config.toml
num_hidden_layers = 10
hidden_size = 224
num_key_value_heads = 2
head_dim = 64
intermediate_size = 896
vocab_size = 8192
hidden_act = "gelu"
positions = "learned"
qk_norm = false
attn_scale = 0.125
init_std_o = 0.0094
schedule = "wsd"
decay_shape = "linear"
batch_tokens = 65536
Each number is 500 + 40 x the weight over its row's rms, rounded and kept within 0 to 999. Layers, rows and columns count from 0. Numbers have three digits each. The size before them is the row's rms in percent of the matrix's.

# up: layer 4 MLP up, 896x224, rms 0.118, rows 596-655, columns 0-111
# down: layer 4 MLP down (transposed), 896x224, rms 0.109, rows 596-655, columns 0-111
up596 102:532504489468491526588575490527483519490504463485437423576464490449489529479505401454524515491489485515584501527573542525514473524494509486497525436505559481498439438471468523501504556471453500575547439471528423577475523462550511477589542497561456516540512470464497501426493467455505453536559517477482463438438478506510446499582518503475
down596 102:538503627444426478500505561546449482534572425524529489367606506467493536554481503514458526483513510528528421491508511424496516511543478505546476455490562497485525475470505537513509475476483507485551504418522492434502447520484536454524492476521398483438495561522554550454497497400519514524525518523511515482446474471540489470408500562497
up597 103:545461506539429528520468516568508459504581461528559493480510439439476508489498539489467536495493509500505478574496475557534508481595581518518438517497563434538461539480537519451512520438506483568424444529508464467492505480522444385526429514502541516510493567463506477448498478584485447516463512444527475513422479465478417491512541561465
down597 095:507473526529416468494510526515434471487489510515469521454523472555471588451565448491510514487456509509563452423440458414528546488512561528446449517505451465513604444476541469510472485516459522540492431474446497557566445472503445513546484514471522539472528431504498480417545528538480423473481473528470499426483482492459547485437520542455
up598 095:484513503466477491427453542491538510522524530523513544480580464474501487520417442529477567534540517472495529517458528523460492472430469500461494470499637509503508564472559543514557520475435514459570493442475531581500492435459545490504506518498481523506475449574488461470498384552494482403498519514488462560556508441509505498424539493437
down598 088:539471443504456565531551501468499454455523414553477496548442422529519540468515477550478515545547496511509447527445486448470467483473476524527576547523454495543457495516520505480469470550532504420518479533521498464512477500461530604450434498505520478566448480508488492448575585534491459549503510508446436506567485499506469500432458518466
up599 102:462530479405428500489484490414505530534478541508582413511542421528472535510511565515433525528571474496486440498559522502565529451441480496496487583488501483443485565539467571537482540532463520545550519484534456528473461458560487511511509443450439527502565428475462549438506555537548516490448467405418527532518501526571576478518443518527
down599 108:506488529565504494495485497513533464523463530539499512425499546491549475480490451465511536522505492441493513413519531478534452486484536512514592460468456485531463405510472545455440493489493525479536513431452589555511458515586481413475512449518565466480498520465484513492519519464453503496567488469545486462569538558593553509525413454523
up600 101:528520490500569519505487531491505451507509542484495531533414513496470509493498505545528504468500553503450507559469468476456496586429543478520500509482510493547545493527499496487518464577528472532527494532552494451499501476542603457456486491515502515551476443524514491479527458524541486467464523487436503423437532492498498495503538508539
down600 101:482476520496480493423478526545549474483531537491486515467563482469513525543543481423561599470440511506413516454519471474522445441428536484486483490583609485434493522516496502468475537407533458478504414472527519467514452562432470485461509533521534508518516569505453429555502452443522570479464471503548527557468473557491441446447434529443
up601 099:514523537499451451442502508472528525548585475449550510496475495330522520512447549468537488466502487535567506510526524549539538513490451531456491457435465418479498573442501499493536479513549476478484532544562540469505475464520498441473565459568506570541517567485557564452489535524455472468459442524527496505491500512539516486532467461443
down601 102:512493466458526582423427537520467472500524570561547482480495454526514532568488484557542519510522461481527540508514489432538532486441505514466499497465525580581490454473486447536507519525407500450545448563580386492443511454536491466535518497520479463522534533413475533519519492453494518520434506531507459545555485478505524436555529471480
up602 094:561442531554424549494487458419541465557506503542524439586479417445562559469441484509473478439537467448499538540486555566576494469502451593547535543511451453480474463512575471488518527498541416528543486487509431501557499515499560445462546539436528527495512543510464505487468491552474486511477464492539443494583463532432442458541512504499
down602 094:569443543537491500420527554507385504520502491537467537488462519539443488467508534454444483524478489579487509442459457524501456494424533473529442519518504489513455514529454415443534483445538553480572560463461504527502574537520499530523483517483593490542522521515521536472479451492419515456437502472471456486441454479544511548478419483489
up603 096:531592520474467466488561499506455472422524436495474457548447551468459458543434501510468489483467418481560542509494578515532466514464496474472464521525495474480454525475505521460541464437512466461480562481546567551446462474505477566479501498483481454499540505512496491470490565588521522525536447570522504483438464549531472535491395504574
down603 103:498503498545543426492474502476472536495465487498463479571508474455491492532538359512422583518476482513487493506554568589504543536540534506459486478542523489451536519476504512554568542441461545501495466431499504485439472485544434448430483513555555523560467493461514435475578469555495505513495504541471483466570489569480492452483517553483
up604 091:528485473461493453524443504455509479493486539588516511519495468572518522461530498564492454461555470490526502553509484476489543491526446520512512524458518546489497488484497475451525554427487479426501548546551497456440478573501444481476542530426418485516444517458528599501559563498461475496512559461490429507456520555480574456565484457559
down604 093:570473501446469514449550497533477549574454519489410444487496566524466546574536507484486555490518558499456462503544440550543519500458543470529426544492507464438523474540477491470427501580497487550539523504471515516508526538498581439521584508557486544508498518407486446533507494498492528485515436520463449501513445469423475484501546513407
up605 096:523501530536548478480534516540491503487516466497523446542541470517510388558471515484498469509470543598491494472437495582541520479575478531498487457560549497429522464529429501534540490488499460508482539546522470550503461487498507458562485483535449527584509514488468499542516538484443539492460512549529529508483505458450480539482473466519
down605 093:476471557433550484492471544474532525508509467519364467567507566520540569482512460482504506513495518546462478492560505510530501467497462483456509476515508447463467575511546497470457529506421513449521429497516507559512485498520513446449565499499530426474508469476460474464581484526496400537528526508481442481482471481412523468566486499530
up606 093:504470532576457503498607517501406504498433434475455522520499403508537556453534526465496494456474475480465532502501528527488399489455493533551497536500463460552563599450470516473455467553467491486453577547517511454475412566478462477465531505549534528488534545509508447411525468551501537483501495472483484543431584552541484499484519489442
down606 092:435528568499537472440525517499489455450465502473615518522512518467457504515512510543499460391511496504475495513530498474541450489507497447581512501442501467517552445468536516533502479539509533536440452566455449492463484517505471622460443493466479490418494513497490512485505542480477524440477493530541549469510539469454553516502504467544
up607 101:517546499463522527477540448483557551550480428519569539491473433468451436543492500490548500505423441557562522472415432510457493473520479525511513456504497504474499518510464466507573507453447537488535464521431577493543464469593441544472519453427608514523547458479515512442533530471479509433482422485493532465528546498491516479396411496482
down607 103:538488493501561552467593450546462594444488468480449479503537414445539533511512459461490490494524451484549486481506484552462494520526489441521495491519490478578450495524496499514532526478526513473514424543460506455407424501471480539506511466510447468558472459479504521523592477480423559476458526489408551525436595515526468519554526521496
up608 102:508473604452489521487500492487510411517503443487501541427513519494543504518492526475488573474538467513524440490498486561466581497510504530502481579492463460536541484572477464499474572448512510540477513497489544490433551468533489545511508476476541522415463497462436494494458503535476535538503467586499539498456500532477490581546459444452
down608 103:560493551529530563449476507539529450454433472507498513482428441476431531420415492527479557521485439450500448485496495544534530504555473519485520565462500546431540484520440506462530562488501425505483530384496504536490536537469519545554454489507586511525556545528372486551548471474494493491501526447440489471458504565489475523568510493489
up609 094:431501503470525479530564523501474471556427519501516438514458407427451518554559561483476541488528542454548530505500511478513600490507532501533478526601463511497503523518527504472507543491475523470495445550447527537481522468489484490499455587505570446471545543498504538554466464551574495608496519491465517532526509564505525519451421520601
down609 096:487534458461473444489459553563491547485510569495561494564528484529476536476506580547480509532472467485477417505421507562461508570541506463454439507419486504542448511468487560500457453513535480539534444468528452470573566494503496500507534549512522494472405504508540549516512357456471502486549520534481523502479460504502542500556464528483
up610 079:479516545497509483510477539535551533519499432459468511532529501517383579465495497535521478449487470503521484435535459568415512520507443504556543472453484533499509436515480535568532475475470480455499463451473465410538539468447510474433499526476437477536571535483534576425406473479472558452457517474512368510465527484477451515527544506427
down610 079:503482503528463469450465486501432473579511555493508447467502511502622449476475530416535570538491472561508464496462493537504512506531546538441422516477472503472584518554507423445453511521516486492479497536494507504462455537543496536539504412504503458476471499542558454557623516528509523499550459527503615479513536451519564456455475452552
up611 077:505571483567432490541421493474485481425492440471563464500565438507507484425541565472513496551489528505525470513451427521488563380509506490533512507509489457515464457456482503549502531473470556419450445510481413550474522509474546582465465415461522520498448501487552508506528525422450486505498506516495415512480495532427599453456468592478
down611 081:516437539454465486495446514489534511518561528571546545552473515450593446542464502466514460549470507544511493494527507547533485540467527484499435485547584505483535490480510508494514471450453486476500485497494535520522487513564534506474526435571444534529570497532482553489586538527501476554422526477479512465532543477535485590449469408476
up612 101:483520530519460517471551460487534514416524457542492470531484454614559438430454438450519526535547504518489438555528505429502466476543470498506493534470494454473571505589519520487548567477481419451552483539415489503455405501536469527476502547515509513512533563477457492504556401503497505525527521496457498581482576520493445520454572491513
down612 104:487448541428524451457557458494450400564498446489492501514423513446482497428502445493602459484511483510466504434540481472555509548493561488535517497456468550519572540532592542441487455512501519488513534539528470511522500458496518506535492529474476503502481562460450566520466541536510529542467534533549446477524441446481535512436476518430
up613 105:542512527452508497535500549487559484563515602508525514496531453476508493518533492427424460529450486520518492525451503520517560446511499519538589552498500546478462522556527444528531465467539526474477429550469487490473510468514461536489477461577504416517480495582488551556522507473512431407461458490524453515412527516506569475524505460530
down613 103:453535386518466547429510502438401551439474529541516514511496515482494509525462478477489547468501487565571530479507516492525492584539529502527521500445470507448533479499513544544451533536469441503468450441545523453458485486529488480477498540494533445495504445469541485435487493456452522491431516519519468488365431460497515478474423477502
up614 113:502476466475453522408514556422561550420503512449532476530460523580551545528504469460462541520514534534528453507553524500449551510531469558515444515524476384473453529472517476513526477501552497523446463462515477465486546507522460476459523492458476546497520563496458514525513524529457490493552496492501455486597525402468436529502490504442
down614 109:500514488543520516549516412499472473535533457492505479518500434546497534529440558475557519449460565490478457459490497454511462448476567470476551453486520544488490482483489527463546485496524522491483546467483486540549486560516525472538492504504465409514436417503583483463565497531510481538509426539493511403434479475466539463477526509567
up615 104:541495529460460496483464541539591536442467505503541468476486509497521500427421484509528544560491562525461492507506510531533463479520547522414454531457448462518518493416482592484512521503515487540605483501522450496523515510561494428484550466507528512488462511463504547486567437528427433528440423546546511429541492549430489526555521492429
down615 102:465507492544573421485461560468492555465470508456487522514496478515495446501429456430513565526518464549510523369485558550507456506484466487532492547523476521542558505467503454453556457523489556498473483481464533486549522458524418549514460477520444460473505478431513461522509533519522566505437505527501536549470407475523513559520499510491
up616 110:535547484431490458458556496487462549476446498509545567546570525571496518504497529534497483563419471520495564385520486512515519564447501488498500453549519490516561487551454470530445412457484579497499505505489545455466513491469520544496496517488478477475511470469508541438495482492513632427500486541516530435537513497486510577466494586460
down616 109:446438465547458413538562521430460456564483511461487499395578465480489478447594559497473498547522535507479525512534508433477495535517484510524503499541492555559468499522467472443475527499518496461466434479531525511430515553518458538500553484522495504449526490566472440566511450420470424408570491508436503476545508472522566461519456466454
up617 098:547449588438505525564563562441523494463492506448518557507451611546522478531475445530488505475521495526486517520544496561483523480503485472480547452441535492435540530534500491534380461398509517420492471425481483527532409529534461463471458495541473472557514503481415564493525461447508481497452523442515514525486485474527515469450538426557
down617 095:496515417480517488515480556500571488503559520536549495512529522501475510533432536493495524453508491564531444557410514529507551489502512497560492457477504500456513437589522536523561470491488411526490462481530570477462435460462521520474560521498454484500418503542513466550487515430444521467560471432468498545487520531539459544500474587542
up618 106:556470534480504545609511456423478493540486575499485550495531547493487508493478447449464446507516528555499566525500580455474499484489557550529500475471443600463549473549498510490524463531507543481549547485510507484531421492555522487518504518525489544473536527486499460508560509446548426500476483421531458565446554516504491512548435518484
down618 114:504509497568517463560550525433505486499474471502506546470511436529519495392568500509550432504468602494559507450554521499520467529553496533580514543537485518482517539492548576540453474463477550451560407512520507500535474542480425580492518517475527510539467529504470482428583490466542542481556444481468495519516522480496539434462511439426
up619 094:488492547485489546457510512483511505528425465468501464537439499426489500556576468448521490556495570529487483429561515540483531591541507514471463546535466493457485450488542478429505481512507505430516549582545497508545553514564540535474469490442535521451518492486469528481482508553487481577511490561433548478528450481508544501556506493436
down619 092:535513510503539453545489532530513482486508512593515545511516517428441496515490486518505464448489588486478489500506463415565476500484484487527452361558534474488504461562517542530513520459496479525424506481475543520466431443478556467463492447516453491465464482511485539480490492540465538534456488522570539488565496510497497582516428514451
up620 108:501499535554446516531497571541486512430529426398490482449538462540518453538519491416415518482492421476558478480605523490443502500480514551537468531504481529493458528482392455518498540488535502448505508519478503500526581470526526465458489566531443463486502553520576500492504498479443524519545510489475451463537514497481549509528481460454
down620 106:508497491496558515506471511566482534568415522518533578577477485519524519438537529443458481555421431516507535435530459453534495450372516538590441447464530568489481566500494498506535508518499460551511566549416468588486465519549479446547468457436436526532470494447523491517566530575550476488539493601486515491528491548537512463468467507532
up621 112:521521520454423539487504444485492421532534485568460499503441482421510453509492474522534442442487550512468489505433571479493464519541511452489532423523500515548460464495493515475550508576466506522505515558534534541528438517544547498533531494545558545562476508531436539517471446476475541502481411392466501511515477530541462483433552526485
down621 119:525529472567531431469527431484436533400487523508523477471466373433412494519482490496515482472546477534473542516465516498486508500406462499537511508512491457505564492452491511476524550497508425541461392509541535519468482489543469527494494522500492549465470534451506524499530548460497511483492522460555525533536559512525463489469488566449
up622 099:547546494500459505421536475445512490550473530481478486482503526449535589485538501440509411448449480444481476507420480493485525494487466496561511537521531495512431586507483487525439512572465480562516542517480438472508519470529495533519499465490498414486535511488488494624554482466521549561527546502495518497474553557586574411432476477416
down622 093:540444426522466499522545468512448584506423521581496493451461498513553468444483432555529537462427510530479466494480462494516553394511509473501496587581490511544521521448485464505470546473487461509524414529544505502457445508549449561502548496588448533454512525492511464469538461484467476437471504463481480507447495519494528533510570554509
up623 099:501537504494447604473515524490481484540478492504502395512526487536501530496536563511504515560505515548484513559504447490470486555550493475547532538428487524519484472482529439477448630478525532564444456486530441451520521450570487487541595494566570514496543455511504545448457466480443459437563496529504561496449478504435554481529518439481
down623 094:518497519497560476523563478525457500439592451450380538472510415454514503488466469499465447497479515507478407471534469491495454488508539488545448528410489503480502507486558512493535461459452500440559532462509535461491522476431536480563441449493481476502482537505542550528497589510491490627466469593535520570498507480449541492467457443495
up624 096:442508507469530435484484444505547506461499406467512478490554523541459438429481518561492511446436526531468543483457536490520500479492513491449503498527475537521545518475428509476512556469512481465471430506527501470468579522538479497524470544537490458474476525460516491551511462528522487501454417504516563408531472576552496475497524498458
down624 099:466461520613541549534540469594595494440507524489504472447447512570517502437444478558530532485525516550481466544484477405430533509515382415537482546549545501503486459542503435544516534500484501542492394542513501477414529450488526528522504482485525479432549519518483536472493484464522505471532493519484495516471553486510484524490480475566
up625 108:500511531471511496562381534551496534526520551531449476483528447476541520499469506505462478527491491498451511501480506521498494446453536575531471440450554436544464465455498546545618514441532519524547494551454524475501593448491509449478511554508496475534458477504539462479514507485548493475516489496533502546532480463488456471499545469493
down625 106:483468478500437480511581460461470520477551565485528463512505494470532527545560461537514474514421468476455431523544422441401554481438504506538527536474545522569412460432527490493433543488546490580560523518518527517572473529450547542456528481502487476443478549532456494459538485559421529489507485524488516521525469426478420473482460453511
up626 118:488501466525478448486435482574520468445491536478491474472503460455494415526601481363525479475539506548569551514509485516525552469465599513497541513496560524480486549489510621482517495510579505450467532531522530506520486485530543444560478592523477529430525483440437461543509414526560536461498469556521498466520550526482451524492486479539
down626 115:469465507486510570465414556542502558435500497430475526508496530489539438428492505404463527432501565504502524481515570533534532443465587521467497503493520450476501460500515544445479478495533505521517494585527533555445510510507484444479532538525475532500529480466448380507514552506560563530497427575546480463450481507458418513563495524508
up627 099:428520569486540470425436508501499464436531415521569499491486503515479444577513532483538513514513515491438506537481517492511494475510445495559508449544494477488538552568532445507505530500476508464448485442547537469508600426469516519458528504498471471504524477467535501528556536467538533484497388585491573494472463544466521489581503553509
down627 106:525490515446505496533502500524563544411455487409484490481531508534455516504491582460502416431456441511492461468552507461480523438519473512553529538478454440513502516444430523518516465540463509446553487462447539530540520574542552555582469475513504487564523454515470467575581504533529528499558514531470524463517508538467461517491437563501
up628 100:514448624474494524436468594463568529536539525513530483444521532475448491412500521548503493484467465526447543544539517450474517459529476459524458487576503546505458448416495515487500522521545578509490524522510535467491450445460531497488508517545462490482436563504458536499444532558506422541460552482541619497498497506453484543532496570477
down628 099:507525495424539519550470465504486510516496493500492533480452530434474501494515462497516473541539528475518498484531529478474431400443523488434516454494454543453488462477462534482487489525495439438552521503461545529439566510473470526479492455514480460548562501535497519425485478525491536522546480482534494471549480474483449505467560485494
up629 102:513542547566534470441454487544398466569536477517504494575480527510495489566450525459443479457511471534554506478571522489467532478462486525465518552444482462519514530441495545495543405448529591503462469560448546460546484472500453478551519486440547516515555512463549502511488525510460440553596525458492544406445452562553480562456517480525
down629 099:507523556564462500523499486511484516468451482488536484480478460534519526515468574515477413564490462486479440502483500520443436552480450514504488506486426462553496507585478543483449500494471507537507512477517542503578516541504512497545451502458493530539406606498532496542502483447520515529503486486481554439502557402444460463485467460479
up630 094:478495507514497511574551506547552486455521484473500480450514499553486481424551464491434525519630551444513538457488456497385541555450541568403528463562489562484487532473499458541486563462562558526486463545494499468550499480473462442476467498442527559523487502567560526489538485501512495493487540448558501566457470595528502520509533494531
down630 093:492381521495532589490519478551472494520532421493463551555532520538512524564486494403503553515477453497460474506401549425526461453529474487484491456440445509518407558475524539491468417484421450465448491524525424489509503502527575519491582492516564529454492578460478520533490430501455509525521519507486582444467510440458493600429564498466
up631 114:546486508513477460469441477500495455528525529435479514477530572482561520481530509451455458445487546515502472427520485518474455527506538580486527552417454444472588494482501497474455462482643490512516540499532494457519555508504481452512525514486601488491434474496496547494547493453488467560523505561481508490446511445461477438539462528484
down631 109:436510494490532548470528528491505514523501444485523488458389542493536540577504533527519503516504505479493485537412506556482437525545472468539471501502535568511551457526498415434443468509548486437479542475530541484458486428506515518509481551509568538521478535532513531476457468527437500565562484496552495459455539441507513518490483543442
up632 091:502457463478487527480520502595448544484453474520455529536482476482508471429578469482483529454476578543604475422526545552554476503525486475483543473564494519465531455539545517487461483525471530533492480511514544486524490554446456402483644465529512513513512603519456523492549520540510543484503481481509559482482497539549455535453522537500
down632 104:546524495538537480530451510551462551521529464471482465492406498562552519470473556483497551531551500488442517592498503554511490515512478549533422400484562552509463482423467485556533580509500474519523520577450435518568493470506459564448450502428507484491488539472536459519482510485414468577543509525499466529438519482479506513430491504489
up633 105:505580462447475468574552569559539461543482470496510515496546491435473483435563388463513501450470542508465565532514537518480506493505479515449547485477532482507595431552488491528486469584523528497515489516452540493467451546528561480435517472515505487460461505367474485568490486447543467486494451529488516457502561494529561486483475518429
down633 112:479478476542484540542546419529532463468437448413437558547533589487510476492520427484539484525522538477547513452600488514430445484492479515524480471548495494566479526471445497482576578508519502396489482519471436515461443520500492529528476515555498486526455521469486553497471462470509550528465490456485515464524571546592501427571529466527
up634 099:530514557496432484443573517476412504463527480533507505523448434491541537539509546520496442468518563577446554481540513491532514468429452509479531553507493494506507541529512539598506520472508506472537420514542461526516482473468448497370513515449501534512513495574456508487454530557471569513514527464474518480493491462423484536564506496480
down634 098:486475490472573455504496524485570473483430493488505517460566476501533519441461468430477529479436464508515484490466603519470516413545478528482606452501412559500525434493462462469434494440584498442501528467536516442462485569514530505433485522457601552495510476543555563479495468564484498485553553519522522492491478471470463518475431528503
up635 101:510477525491515459434555491541439511451528566494530509467473481556462472542504509579412523505465557568504529459564530519519519485526407464528504521494485521437475526429474403565431526474506414478506531585528491487521484553482494429477570466466540486520507545505544558512474503508575493542536513527532484442525618449482487498457505511450
down635 103:527437518487476463514490496498545469555515532428583505517543525491530528561448512478487502527491509492600469451520475496510529454428493485538483488486507491570471518479469435554486497507475506493502487544491526467448442445454479435529460424584482463509515543581448495493474553443514478417458502473516439526539515471487505541568500555516
up636 097:547511452489528427486565568514457483590514539491476524512464520489466469463520446495481483590542477481527485532572476524481462443485562455480510445508481548434526533548514522483437433506455515501459520522490541487451565487486432512542482506488485527510555497517450500403498580602554479457460599500438494523507496467464487497535567492482
down636 093:505528580512535534477472647500483499468509521545512493556545500464467527454458488560497507521469558553562425502538570450540476513489523462520546461454511526490464457591503459556438526494488477481487485517523468546486541541487564481496575504487465466499537464509451529465527449538521526458439548489556513512533547507466523548486466496495
up637 093:513486488469502472535466506501505571493517530511487520510474460531474518475543522498520487543515551455491511522529511508454552466579427510523419511545490459491526521480501527572537482457555456476556518493517458518465449411536475538513481511505513494540458450482540541494581476506488502534575548512494541563550424567474541503511494454475
down637 088:427417542500478575456488483499493498521482531507473503515518542520537507526518504479496485552462419509521489471488466506550473411467539514460449543474529508497506522548544480493380507449535555447467523442411542529517551418460450507465485420485474535495600459455522477421524512526509514493556505513528476507511554495546510513523563522474
up638 116:519520508513477619479506448457501437563470484550573520405471528439566532548469464569530575460538496555490547461487505525485533489555523527565525456507463518525468455492453468553587462495472539531565527501512504531560479442563463517470532470500418462549489503528481579531443565526482557542503424446439477444477511489480508551437416453483
down638 114:572566506580476469546527493531479480459497544469468502519430503474465531490530558453541525543435531544499502505489533478596437476504595486472499448467527522580494523540546468440445468544516465408461503485499548545531560456533472477464448444504530491417452522502461492492480477567456512489536449504495505513487546518504509539578482458527
up639 103:575510466513495428463541524448539475520443472445498484584462538445519495543424546447452471449462506509449467537449470430461564478478537526548542472568606494462529427473447513460481526495502583443484502544405555514453477521506453546451474476528512479513571558478515561528486457508476499470542419533543492524458466575481487469453455497536
down639 117:576513530423561533537465525439539523482437531511430485448512537565563477532431456495461503521513503486614467524568447526460453486471552439531538462576560567437495484468459537571547547503556462535517466516456493403404475572493467553460499466570515438501501451494465481516437446548488527468612499519535519483467570453468500541545401458499
up640 100:478510508449525488543497477536542486446454440555476557570535454493488540581462500565428536521502528569531470443504493550515420511516505446480501524477457499503558417544487508508479547516468505601502527547539508581489501517501484489447553467500562493476557477441493492570486598570471495519511518497516478466482499471492550388465456511480
down640 103:483567428504486490572476558517519525488501586470509587480518510536520536509455475533529502525504500498417554519529546513495536522458485514476584496483487528466438484447496542534502504477439472500543511472505473500505541467493470465532535496567502554505524516587472456493483505488505490577508489514502468469533542402411456519546457491524
up641 100:505546502510494517463489597491481464461511467535526471508518521421475537459549524506472451459564457578515514508475585499447404542448532512482501474493461460517465546538485460512592538492497457501489534527471518428523546532482474477586536536512544500492562515459486468544565472546523537507476476497491539488480514402451480507471556423461
down641 099:527543490504544481485500568476464422535503517497497506515533552436525483479534535438458555585468433519467532499467507504529422412506522523476458466506513584553493522514522471551482574471540514524439495495514487497594488487458484462544482581503517497488510490532450435468516530495436514537523529536509438472469505557488518458573477510509
up642 096:462515486480546520542473528558473561486447484468451481508492488468406448489497477502583458514467545486550477470532542520435475484466497476500469440463464426507506543531540492478438497465483494519463562567551498561466436453537523528484500449548491535448448481517404535501525478553514497541507547404551459484393551536513500513483520516448
down642 098:556538528449456507436487538498518584501463463501520482473588541477473482542507540457446571509523492506481494488432520569537523536528469471487456524533506473488469503494519467492495454496520468460515476462497468459494496486426475505491462476435441481539400512464477491529513458446413468524576424526452517492499445428455498545605478472468
up643 103:491552497509520497494577492485467515434414501541519444494590508471525502476443548416582470490412469493516532492459532509428539526579450505422521516456520532545530530559478431453588421535547517554501494495485452491537484459528501513497552565500486463498475462477505485492471488499521470488508528536506494457492537491478466462540464483473
down643 107:458522508445525510505518549476465492538447518528502476464554514503494515484514494472458450536452535450451474495476477530488463519496479556491518534505490551552481490507527516574551542482527459500413547439450519571491557601444500467505517496498486575455481539549550487544494516488483442492509439471495468355471526498523515501456485470469
up644 100:507543463493544578550508559474505533520489514569529519446510486506523501483552482526502493501541448480440552433524568517473501501526498432465513501454455528446445531565553468436487444503521509483506540556583496449532490504480478528543503470426494482509592498514466530567468540463460553424503423560588477483492514515536526512465462461508
down644 105:527589536530494454508533527425514562502514599462563503445504494528535533482478494512501508499498566489475500507527477520501476543517486475453515526452478511435539501486497514488596567519451474548552504511549485494497428472482484549482499521396526517534433434519508545493507485547510492498478478505550570547532544470499463485476437542499
up645 104:423525509501529447453476429479520500576474540455568497464536467537558498524486508571489543486586533464559529484478474409449545458540493528402522527553497493504467573488507429492522484461544528550426482494469559573484440490513432436492516475471533578492503434529495536444460459544521483490493492495468493419513503508554505508593543578501
down645 108:606501487560526492490572517459570527544431437465430522458521479425498532461456539532487530493548554505560464475468448394517599473479440524484577543511508462471482540524430551507538518459578473451479522468511500530522475479463435506502535509496579470505488573473463568445455551543538459514524491456567483512462527469558456567542498520528
up646 108:532415546497368478499532525498489463505530414424560500594500547471481545504549548494541493527502500542540514538411460511494480541512513473534528507517525488502465502480515488518435504517524423546478487479494487495557500529557544534483511517593463418501475493483458505461444491487475433481505557575530503472499490543534467385549534506509
down646 105:461436489429481433495448445530475487449507448508557528485577473471525480444533451451494466476499428501561592521439357525564462531516499511480543522545505526538544480525531514551463496540437419501515483517554461508446542417495469516521520504440455511487482534483445489480484595440483487556497535525450446503527511548532515561492523423441
up647 098:493478486495408470552440568562530450472534542516459478532470549478422489538475455502419463494494461460537478449473475472571445492529514481487493523532442515405444544536464542540490522431468454544511534542548555492539457480543525483412498468534532518509514545520513481467527436544488493521480518431457501522539532481558507537540506507498
down647 103:480430525491515457512507558443532457509475503466504467509554538480430491476504510528489548527574495549499489522504466494508492489524447528476458484491606465515566533533502524481493533548547405432432458497577574546482511419460485463508435498549482521507460561542506545487464466476534451470554451547539456549495515494491468465478548454525
up648 095:579490502561460548544540490583474487523540528542508500494495501485377466533604507438566523501489500511490487544535486570447433452470506492557436477467507485544453508459475542489483497519520508483498538518498455524490495475561473498495556477607479466513453520442461509506492421563520448467486509549467517438411446478485541434517532487577
down648 095:491518502536555459556510497415502501481497468449490501525493524468494472486405534546437558421552501433530553513489427538545500545525506536485470437439515473533464466486408516474494480503521445512475499517516504517527512425428505539494493508518484468494565500443486534492442489460511486504486519413524519576507471495497480487591488496456
up649 098:468515456546449528585466601484474448498487468417544509543535532448451502501553540519569535450562486522470485519517499445452524530519438464506515472512491485460492469533537484523448603503547450509574501497514463502548569518458482497559510529490487497521452607532501526463438550515500461470509460515490526480609531459516479542484450424495
down649 102:503456529489524432493454544471438488512508420528509486484435491433478502565538589531445516497465464483463490436464550542531456441469474446458474453467484551456524498504471520543549545497513463589538494418455531531515499477434470441490464524543475522491484549491421481487529563501483502452439516506509477513554417520503507531451523521447
up650 106:496461508452578502422561497436498480586484547487526455529554443398497556557487509570495420552498514520475489485485472514543572488531465568493462478482531514503475478497517453505432495449525548562526463504448440481519508523526495431499506535476477472526456519412538570455522517426414515499433490513547514447526487527477466528454521457494
down650 107:419487453453528479570465521533473539468545483518532501521489584570493495536495518537545527509564497510489475466519487451511523452459516507502550491453527506492461543446580551486448502503497554535538490495466505505547546512498510422504488469473447512532500529485493529558425504530559473517476483518509477465456472493502496555554540490464
up651 095:521573514524448511518413469564588543526533467561418571550441482420535499484460453491447542527460515495496561533517468482472519528554463496512482487483535483501544530457473490502548502432530519559486456505516475541509441464526504451500546538492486542522472481487511576544507574473485524454528441488488528493438503482548448461445552469459
down651 089:526443427446512533477549537443488572478515464484520542499475587486422496526431495509517540491500418545454500504508536488503487390502509562533558539491409509579531488416584474480410482479549543456531613530484582472470507494448481473489530559511503485450540517495529544461510466546525466525527585477574398502530494530438547504480532546487
up652 106:519463521463522500537428519491535514402479545501442515473541581452463500478531468511561573554426547568509501543530498496514458484489490443485465525474531510504454540520506499545508598479493496435415503516470456579541525556516527441503549464484512591462527444486534530442477473534552554498425464425535506453511468515511477495484527475495
down652 100:476556558486482471551507552526570439391515481446464469573418537459438568505530489492506457540457503516494573562446491473550561516508466506484472570455462467518436447459513456539578524492499444568512479532448500572429508536455529503463535470476542501464509519540551428489452498524492529482535455496584455532529461420506484539474506495552
up653 099:515525426521473577534474470440499509487507472518416558528561505509469464392492516542489506443539495494527495545508533489520523480438492510462510438492456527492524492515524486472480356529497443526513535552575549489497485524487580457494438506535526500511538482516462423453526456513471515485463583441510509517512527497469533482441547590454
down653 102:486500561519572512486514527479552543519514517492480459464515507412467487462476435531491552516549457529376488529489519467500453452556445430560515455465533497485533497484481446504510494515448443495456486588566491531480565488533536467510570493471488546515448480456468501503456512498496518557533563503504453379541494535506446503476525521539
up654 124:554467511516459536507499531465453512425512552441514436476545534539505487425525484487517486494569499516450548486451424433452490538625518566534533545497500481526495479424465494494543491489527448469595523516508476497481509422458513467536532500497450553578420484515494562559476495432440482532459520409534494561488389522510465390503577447536
down654 106:472555537521486505547499456572442472494461510509532466464533505533513513562517552555454462536516534441485518505465492524423555619538504463474464491576545535557514498537492523499505577484467456545448531499468508521456449554511497442499443479520512523452556461547537444511536490544469459477516539532477489504491473453503550577541561541492
up655 084:509520471520474492521498511508535473543496510460547483554502444495503558489491549471390449451513557473505439574463475502492525494470528478503532520476521524544544522497466440499497492487525526516457546579504412462436497412515500540521510490561458480528492451522530461514440502421497525434450488501540495432504492417518538424541499435484
down655 087:521525482451528468510515465479436474483532505581420486540488398511474543498464513487548518479454431412472453419513535572495505474520541539511511477514501549483576445506440415473515546458431464458553545482508490580482513496472435451552453452543487496506458502463485515570474543471485488521506461466476551549497503475573544497466563492466